Part of a small language model's weights: rotary positions.
Each number is 128 + 24 x the weight over its row's rms, rounded and kept within 0 to 255. Layers, rows and columns count from 0. Numbers have three digits each. The size before them is the row's rms in percent of the matrix's.

# down: layer 5 MLP down (transposed), 256x96, rms 0.151, rows 227-248, columns 0-95
# gate: layer 5 MLP gate, 256x96, rms 0.174, rows 228-248, columns 0-95
# up: layer 5 MLP up, 256x96, rms 0.161, rows 228-248, columns 0-95
down227 102:128111144149146111129165121145087125098133132111108168160158151140127127140122107124104140171093148119155140120172118154121134147130119163116086116109166085138097115142088079126099126147137146128161116163156138078121153107155122123102110138095164067120148115158089148096151154115142137104
gate228 096:121111143131115130133074160135124145105123081164133095117131174150142101112151151122156098126120112139125140080111092111143106128133116129149198176145143115114138146131061119140129132123132096110102115164142145151178127133122127119139142156136135124136108123079086138076167141150116143103
up228 092:116149150171138131072137134078094115110105071133153138118101087133140110123105106100135154160085085067126103111083136122167102109134131107121171131113139152135128141132127137130145130110145107099118136140146080172140130151128098168126140159136126121149122100091081121121126140115136144123
down228 091:123109140135132145097142118078130130108176114096083122129122118114103145109116133126156151114123137106083135061098140124098110110123184129150137131095106095135139103162099114096108180124098177152121146101098095132130125128166133142149116136150158134117135104132142134108138080160157119091
gate229 106:130109139097151152130097095154099132162100142103090110157101094175130143117160132124130152145190131128084122151163113139186120151117158080140129165157163107127148146107130111172093121105122120125137131163131112101133125112139149110125123103117132127141137090128141140099191143131092112122
up229 102:126146107144078150104121125155099107123123125140129096094099122142084145141119083103107145162143108152155149072150127105093152144112151131084093152119120138092148072110167103116100129109125163156167169119096133144108102106121124122148126118079130109145142158160139122145144099156132127136
down229 104:133152164146136115095127114131072153137176090109130204146150147132169161150127144151113122099109164145122127110088170141158113141121202133135122123097137135174128106121117106116169125122156104125143144125145083147106112137144125118098128133142145115125128107122108160119121113155163160136
gate230 106:173136130140138133138127136128126123099106139133081149075142161153126135170151151113117129113072138143153106126087129136112150136168104178136104120154159138080113138135097168141126114178131166113113091090109147071122090122116131159129124113122140120085112101115092160117129114136126127149
up230 093:133103150109116171125124133115133110142121087135155131166137122136132119112116095122145124118112128103113131110119100117135165173085122128104141135117135086124138116158120125118089154106158124113150090132137141194133156125119134131107083141135174153173101104172163125125106132167070163072
down230 097:151141090141125081141138113154136121141129119133160158177122105141205105130146132140145136115129138138143152122153116106185140124102134106094172120119116158117154172140121122115149124155097113104128115127137113059136088099117133118124101137139128137157139129079143110106102126138067114093
gate231 097:076106128137149157104158119161109130142134116155156157124164156095104148152153152117102147082145116107131122154141120160177140123156134124148171121125140144148094129114118131128137132166105099099105104103127121146127079161106127144153167115151146132172102144141155087168104115171081136136
up231 097:121117129163164157119126133111105087082132139055177145104155143121158102138140148120144133097135154178105131147122139108121132151119124143152131127102136088150158129132114119107119129127105143130167119137108083104134124163101132183153143160103085124157092135092138123165139123139076125136
down231 093:115100126111133116106151083153119153084114121165132163168147131105127121141111132124122120106113103087131133123122141124174119171167135122139149083167174143182111125143107137139131093084125096140165101096181132068132135134129151127138106143151183117128133121138122123148142103157115112110
gate232 114:161127136169129154141158102155121105134141139163098094168121110135124142128141133150136123115143145136133128126113169101147133160098141107142117183138125113143143138127124163110095159088109096107146104126120190131090122119168180116131119142159120149140115139137067122196110141159109113159
up232 106:118096110110150092131105120124144148139107079124130120107148141129104116155135170111127171154128107128109115122163082155141129146114156140089164122090131127151093091183116143157140123149166110134108139166111082093108118129081109144163115125123120147117114150138142082091150137110166168109
down232 104:108117109119111155142141123141146137099116146111146181129124125157105145127150123087117149130102140162101111131114096105113182122135093143104123136117140126149136140125109106112160144145126132143108137138163138001115119131139132142156133104100141138133141133064155144120089134152113113144
gate233 105:129166163114100153182101135133145140113158114167105124118131159154118073114118109109126104083126130141089127145124129119153081114131151156137125129132130137148160124134112122127110128156112109119097114127166134123107134133175204169127197159125107155105132098120120102095162118131135150133
up233 099:088095096147109095135156115134134170135146128117128114119185150142198129130147109112133115138124119130117096120148153134126148129109146139115134133136124136142123118131102139143102113131100120097130078113109119112179133159064120122147129134110107147108082099086136108111081132131066137072
down233 104:124136115133106116110102114127131177106130108129121145117121087149125132137155170157086139157135105180175173103146148155117158132130122153137153107121183149106126127110147124093160101121141159109117157142115156095144103113137075107110088156099087095112123171141114118151136153130094149141
gate234 090:137138123133100127115162152104128121090178150149103120126072141151130083094113117101122104147123160145123142121134119147129084149092111137110148083128092128113120095110155118128110092120137179089123137154137144139168148078146115174146153142109115130123110136116154094114163127095186142116
up234 095:117131163107096134108138153145147114119131139146167120149093151129107137148129122151067124130125129136082135091131157150124128135125082129145103147089119091147167097086146161134132106140133156107092118115138157180134117120097116127084157130114078140149107131092141195111116138170146136134
down234 094:117161134127137189120136132100088139140115115157138130152150061148157114139138169149151110116150074100090112102069132122095160159171096153119112121143109146123160150124133155153104137095091115131144121138113115133143104157106140173091105109129146122117161144122122129107129121103099109139
gate235 084:155109162140089136122125128114108166129084114172166128123143163126082115164146071121124133164126121172126103094135137098098129095102091142139135160111160120095107139143108130116137098092121145127142153154144138128160084097125160111152136160100132162111146126108129108093111122103158169133
up235 096:152097097102112123141104125123080134117137184141128153114157098128097142136100137138124070089100116159125130107172142142168143123113106153170144121127157154126114163164117147115126073113156129114113151163123165092119112100093156144097150107092108154145099091112157123145139133141125123122
down235 096:164135141067074151120134097103096167125119159133137134160127129141129151132118181113088091114126141134120144119102141184122137179136153167124141118140117148119149143130118166128124116115105160134140151118122180101161119115145135147101159125100150132136147092117145097106099164131187123131
gate236 088:160095096106111119122137128149148132126116145111163109094133123110142145082175127110150108179127152173132099144091110126134182120100093131151129118099128114154149143119129115076123098111147143100172126153118108144138110114169131094170173122116125116157113119153161128130084176106129131146
up236 102:148109080128127135073126127142124102075118114110150128130122097112127114096112107130159158172145142143131151147153121152108133116125102131100173087101124106117139068154138137096116113109128145089105153128107146114163092098085115150138144108135074145115111129121147191118128126132091105143
down236 094:147118115126123074138133103127091105078131083110153156141104128145155121122091102098153094139129147119172143154107125138143134129112132087128126132111117120127192159129170110130140158082079152128133146159120096108141112135113139144075160098143148154145118139121174130109127072135130128138
gate237 100:151148100167108125118098097136141115164150094152127117183138130111132143117108141086208141143131156104123127109112174176185141095136124117125116098094124153145132151148114131115124146110107143141156134163126101134146183081147124124134126113095137105118144144154142110140119120107151157162
up237 097:073125162128102124137142132146085123140122142132112157083086123109129142126117138168155075130120106106188124107098142138121172155099088160140138135171119134111116147150117138119109144176100137116095144110138160157106118114145167100115127097102130155123110117144126122183141121168150144101
down237 102:125094147080134109093149122137173150087124141100139112159128082155137112118077131106102126112118148103164129111135130131132095129093124161101147127112105056148152132101127125117141146098133132109115126162125130047117105141130145176157113161144137123123148109173116135140145135108156117128
gate238 103:169126091153108143130083176122145154097151130128106125115099127157102135137112124123142118141110168164173128112159108107147133157118064126132089148159132113125106144135139133165112125178066157137131175151112085126161138137145167115160126093133121145136134146110164107135138144147146139107
up238 108:088124104093094123115149164139108143076088124092104092096139117107131162123139127153146130139142166159144094113165125146112094136103129160124109149112109130146117092133165101084104146139138112142124113119068131170122124096154155160118151133107163159106083119116114118135087122141138137157
down238 110:154114131131116153133115065166166195135113135135127109125106143130150144103109162048134148130121082130125159140124144100068113161119138098124133138154129115165123132121123126094106127118151100107127119119122123200118143141148116139126138139107138136137106119165089128113105091123090121137
gate239 095:117128157140066150089118113101126119084127135118139127120117122127135104145107144111142140144108097174122127180130129101096095123102124147127097111122100135135093139136165133066106125120145146111153143199110107100112106117111110161134123180133088121125118118151146185116106158111134163138
up239 100:100138139130151180109119118112141132131151099144092132141123111130113142120155146116066155174130131121165098126106136120119087125132081103093121078095146083151123103098124132158134123109139137124116094064128160136149151110162106130131135116188108146148124143130102152142137119151113097086
down239 100:145124162137122154129111087118128112156142103160131127118135169097149157134139149148149139130116150168135134160120147152091142122136073132162147158121116116147080082129117177112133154081138134121124151120106119147084125100147160176097099102164128148106106125097113146122183083119119121136
gate240 102:143129176154136152133145134152117128150148168159118125167132162125152117107140160117127148135130123104099145157131087111183140123130164118155117133131131101095081130075123159120116117131129095126126158158185130089163092143134129124124101143139124106159111128148148120142125135086138155205
up240 102:076106137095169139151124112107136111138200107134124113147126147096110111143112095124111081161153135136091146093142101123123159129073139135117125133118141103119138134101166096169089118110093137120138124159143100156141098087112098165119127151114115104133078151136143112122087127152132123117
down240 099:149147126129121159071137134095129068130124126134128190117150087107141138112111116128107102146128124145137117180107138129177090140114120131142129141146128147098111141106095119125174120165144125177150158102099096144148114107163145142092126153136167083131150166129133141127124110151151128083
gate241 097:158103143105127111125143156117181154105124122080144104096122146145103143147170120143099095146112166109141109136100117083151119148135129099184120113152129119154084131106105110169113123120127159148156113136105115072167163125145148121117115110129146125126121125097114131118132200117139103169
up241 100:131152106102124147140168097114145082120112129139165138114151128120155127156104123146152109125113123093160129125126133137143144151158121096103130184179151132133150173134115080123146151111098072089174095132135095094121120156100129133159108142158132112130114124109159153137097109121105082094
down241 096:111126114096151135139132111145131129150144150144166088131093130124134116130170132131150154155127102134103082142114110121131139130106129158075087108120109123154168102133116134154095107094111154115114134166105116173148130120118114120164123165150119127084141085072138091073128086110116161155
gate242 095:103104115175093078123151142135125104124151119122101140109129106149127132157115147131144079128094144119156085089138168167146133177137124131132116105111129129191111099112145127169128126128099118141111122100115148130097100107111137185176102133103134169166098123144117107144110091132105146132
up242 106:168179139142150165083108141140152148118137136122173111098121147163146139104160116100149113137103087136117142144105099124134078137146144114126125170096122128080150148122151125144154128136122165095111095127174152106153123102085127100150145109165114098106151129096100105118160104122127105102
down242 095:157105160108150118113127119097102095114110124132141098105106121132137162142153133144124122094174126112125162093141121106143149116130134147159132172164151140091148094117112139073097113143086095151104123148114164114112160153142138128083125129106096117153137138124163103126124111165053137163
gate243 104:160135077117133142129118132140101124149137129150151135102149136109111172159098113174164085117154125126163106128118098151115091119111135123107139122159108135123128135136142148136149093093067164081120151147150155132144145112124140116165109125144055123135115097158169178129155141146119145118
up243 109:134101122089136120074152168164153109141115144099125104124140127098155135119127093102117134151115101124095154143161101135095121155125096114103149135102114121140099119079112087105097115111149144143151075102135087154178148097162105116111154181104121100115142158129148105147108123147134129121
down243 105:142154099122130079161142134168144079112126106158184158127102136176140151125130161127161147120160110155097088108122094107143151141157131163111130116115172144128127118087137142141156134117165153077110142185142116120131102130119125106097146139136147155143130079133099107108121127128127103111
gate244 114:147122094159146134152111121155100107116174116166120103143087157169135109128152127152139095160127109172140124180130103122144128150113141119145153197160171180135122093121111114117085131126108138112140118107154138117131116128108128120157159126150091158129167136089115129092103139130103158110
up244 107:106174134188130116117094153161144125114101132114101143123139141131146106126135111160190146164145087101144139137086116123148148157171128111123147144100147122117117092085147132154144121101173127133106125100109130115113102140142159087084173106182127122138133114122125116139172150111129148106
down244 106:111131081129139122117128073126123171083139076106177128086127126130128092142156130150141116172156095102166131073166100171113118127160115136137113082104143127112109124118140126119109150130125139155133124148132100186151147107131158137173146096117096125109130127139130129144089137107143132119
gate245 096:134104127140111133124156143112134127127153100091148120155147129135193128115131121141121155138118131155098124162140108150125104134084096113129125140172097182103115143115099136085198145127121133117104162118083148104111167135096139122109150130122094113090199158122149114142144106124119148108
up245 102:174154088136177155132157161163134130113145144091118141104124073149149100072135144147124132140102139103128132154102077153137132100111129102135115105098147117132136100113106131117187125155140130112066128138106138130154152113133095106119155135084147153137161129102142136136096154116114139156
down245 101:063135097098152139107118125123082184107119120130104099128119161128124143150147125115125161104144113127133118125114163112086110119135151161129120125147098104112148148140128159152095078158109144130200109146115108171103129140134154118111075106152124077122106134145130113149149140130123121086
gate246 102:110128120134174101154171109116113135127135143122110145119111114164143111151153128153134164132142114158092149143110044119111168133063123094152168130113116148123125156118154134159106140150062145097121098142128154112169150157093116172119130122119129132138150114114111139121103137108100128143
up246 094:126113128110125117135126106127096129113117118058136168141169157137101130153140146146138162135061129149103096112110086122143150106080154117131123147112123132122170169122164127122081092118098154090160147147119145113151143156119151139140139126130192126144161127115105078120145126133126150126
down246 090:115120101108152104105167139114181140125155138138188123115130112092107129113112117158150131142134138122110128143151164102077107144130142132154068112110118121130115131178104100116137137147139137140087114110074119149128147098112139095099081128129078112106114157144138177098105094118110115113
gate247 106:136168178119106094133120159130125088101125112086153103128158142134139124128103147109141150115125158163165105130187135125126090133124095111121132181127117131127123130116120091114116149200089134181116101133118135125106091099139136113124096141101120128083078098117124154134154113125149117130
up247 110:136137121133142139128102104123110110133085131158129116160159119145139110086136116117132148117147110098100166124097090157121163136143094128142130132161155104159146125140138153127102133119143130127114080153127151111129172118074147144162130167186141181101164137118107135100116104076159080123
down247 103:121128126119128155133120179140104096144162139122070115135140109113126099088146126163167135158148123089134114110096142103127135154132075150154133163144131136081147121121143132147113152108103145163131108163127143033116142135148114121168168122154157141109141127124137132137124156156159116123
gate248 093:108062147143108151147117148111173123126106120116117110167119132194134079101148109124119134160127148118167128124139137090111121153123105135158124170177103151125092139093130130098122094161124091128139127126121135126119159058146121118136112093142132114149105117148079131134140154130134117168
up248 097:131100137132131150113157094140152129124095106145100138126102125102149175168133075113100126125156138121134102145176122161163135117074164137129124101141145148120152097167121141137084169141126112129113125115169111103117138112132097151123123152119140149154109073128094117138119188174106112147
down248 096:114102159104108109127127115110118165129136158153137124154114147123116176131129101156097130087132144127176129149120130113127141119116147115134147203108100110157139127141098130103130148118132161127093116137087119144139141162121083138161131149121125103102197152125128113123128110173053097126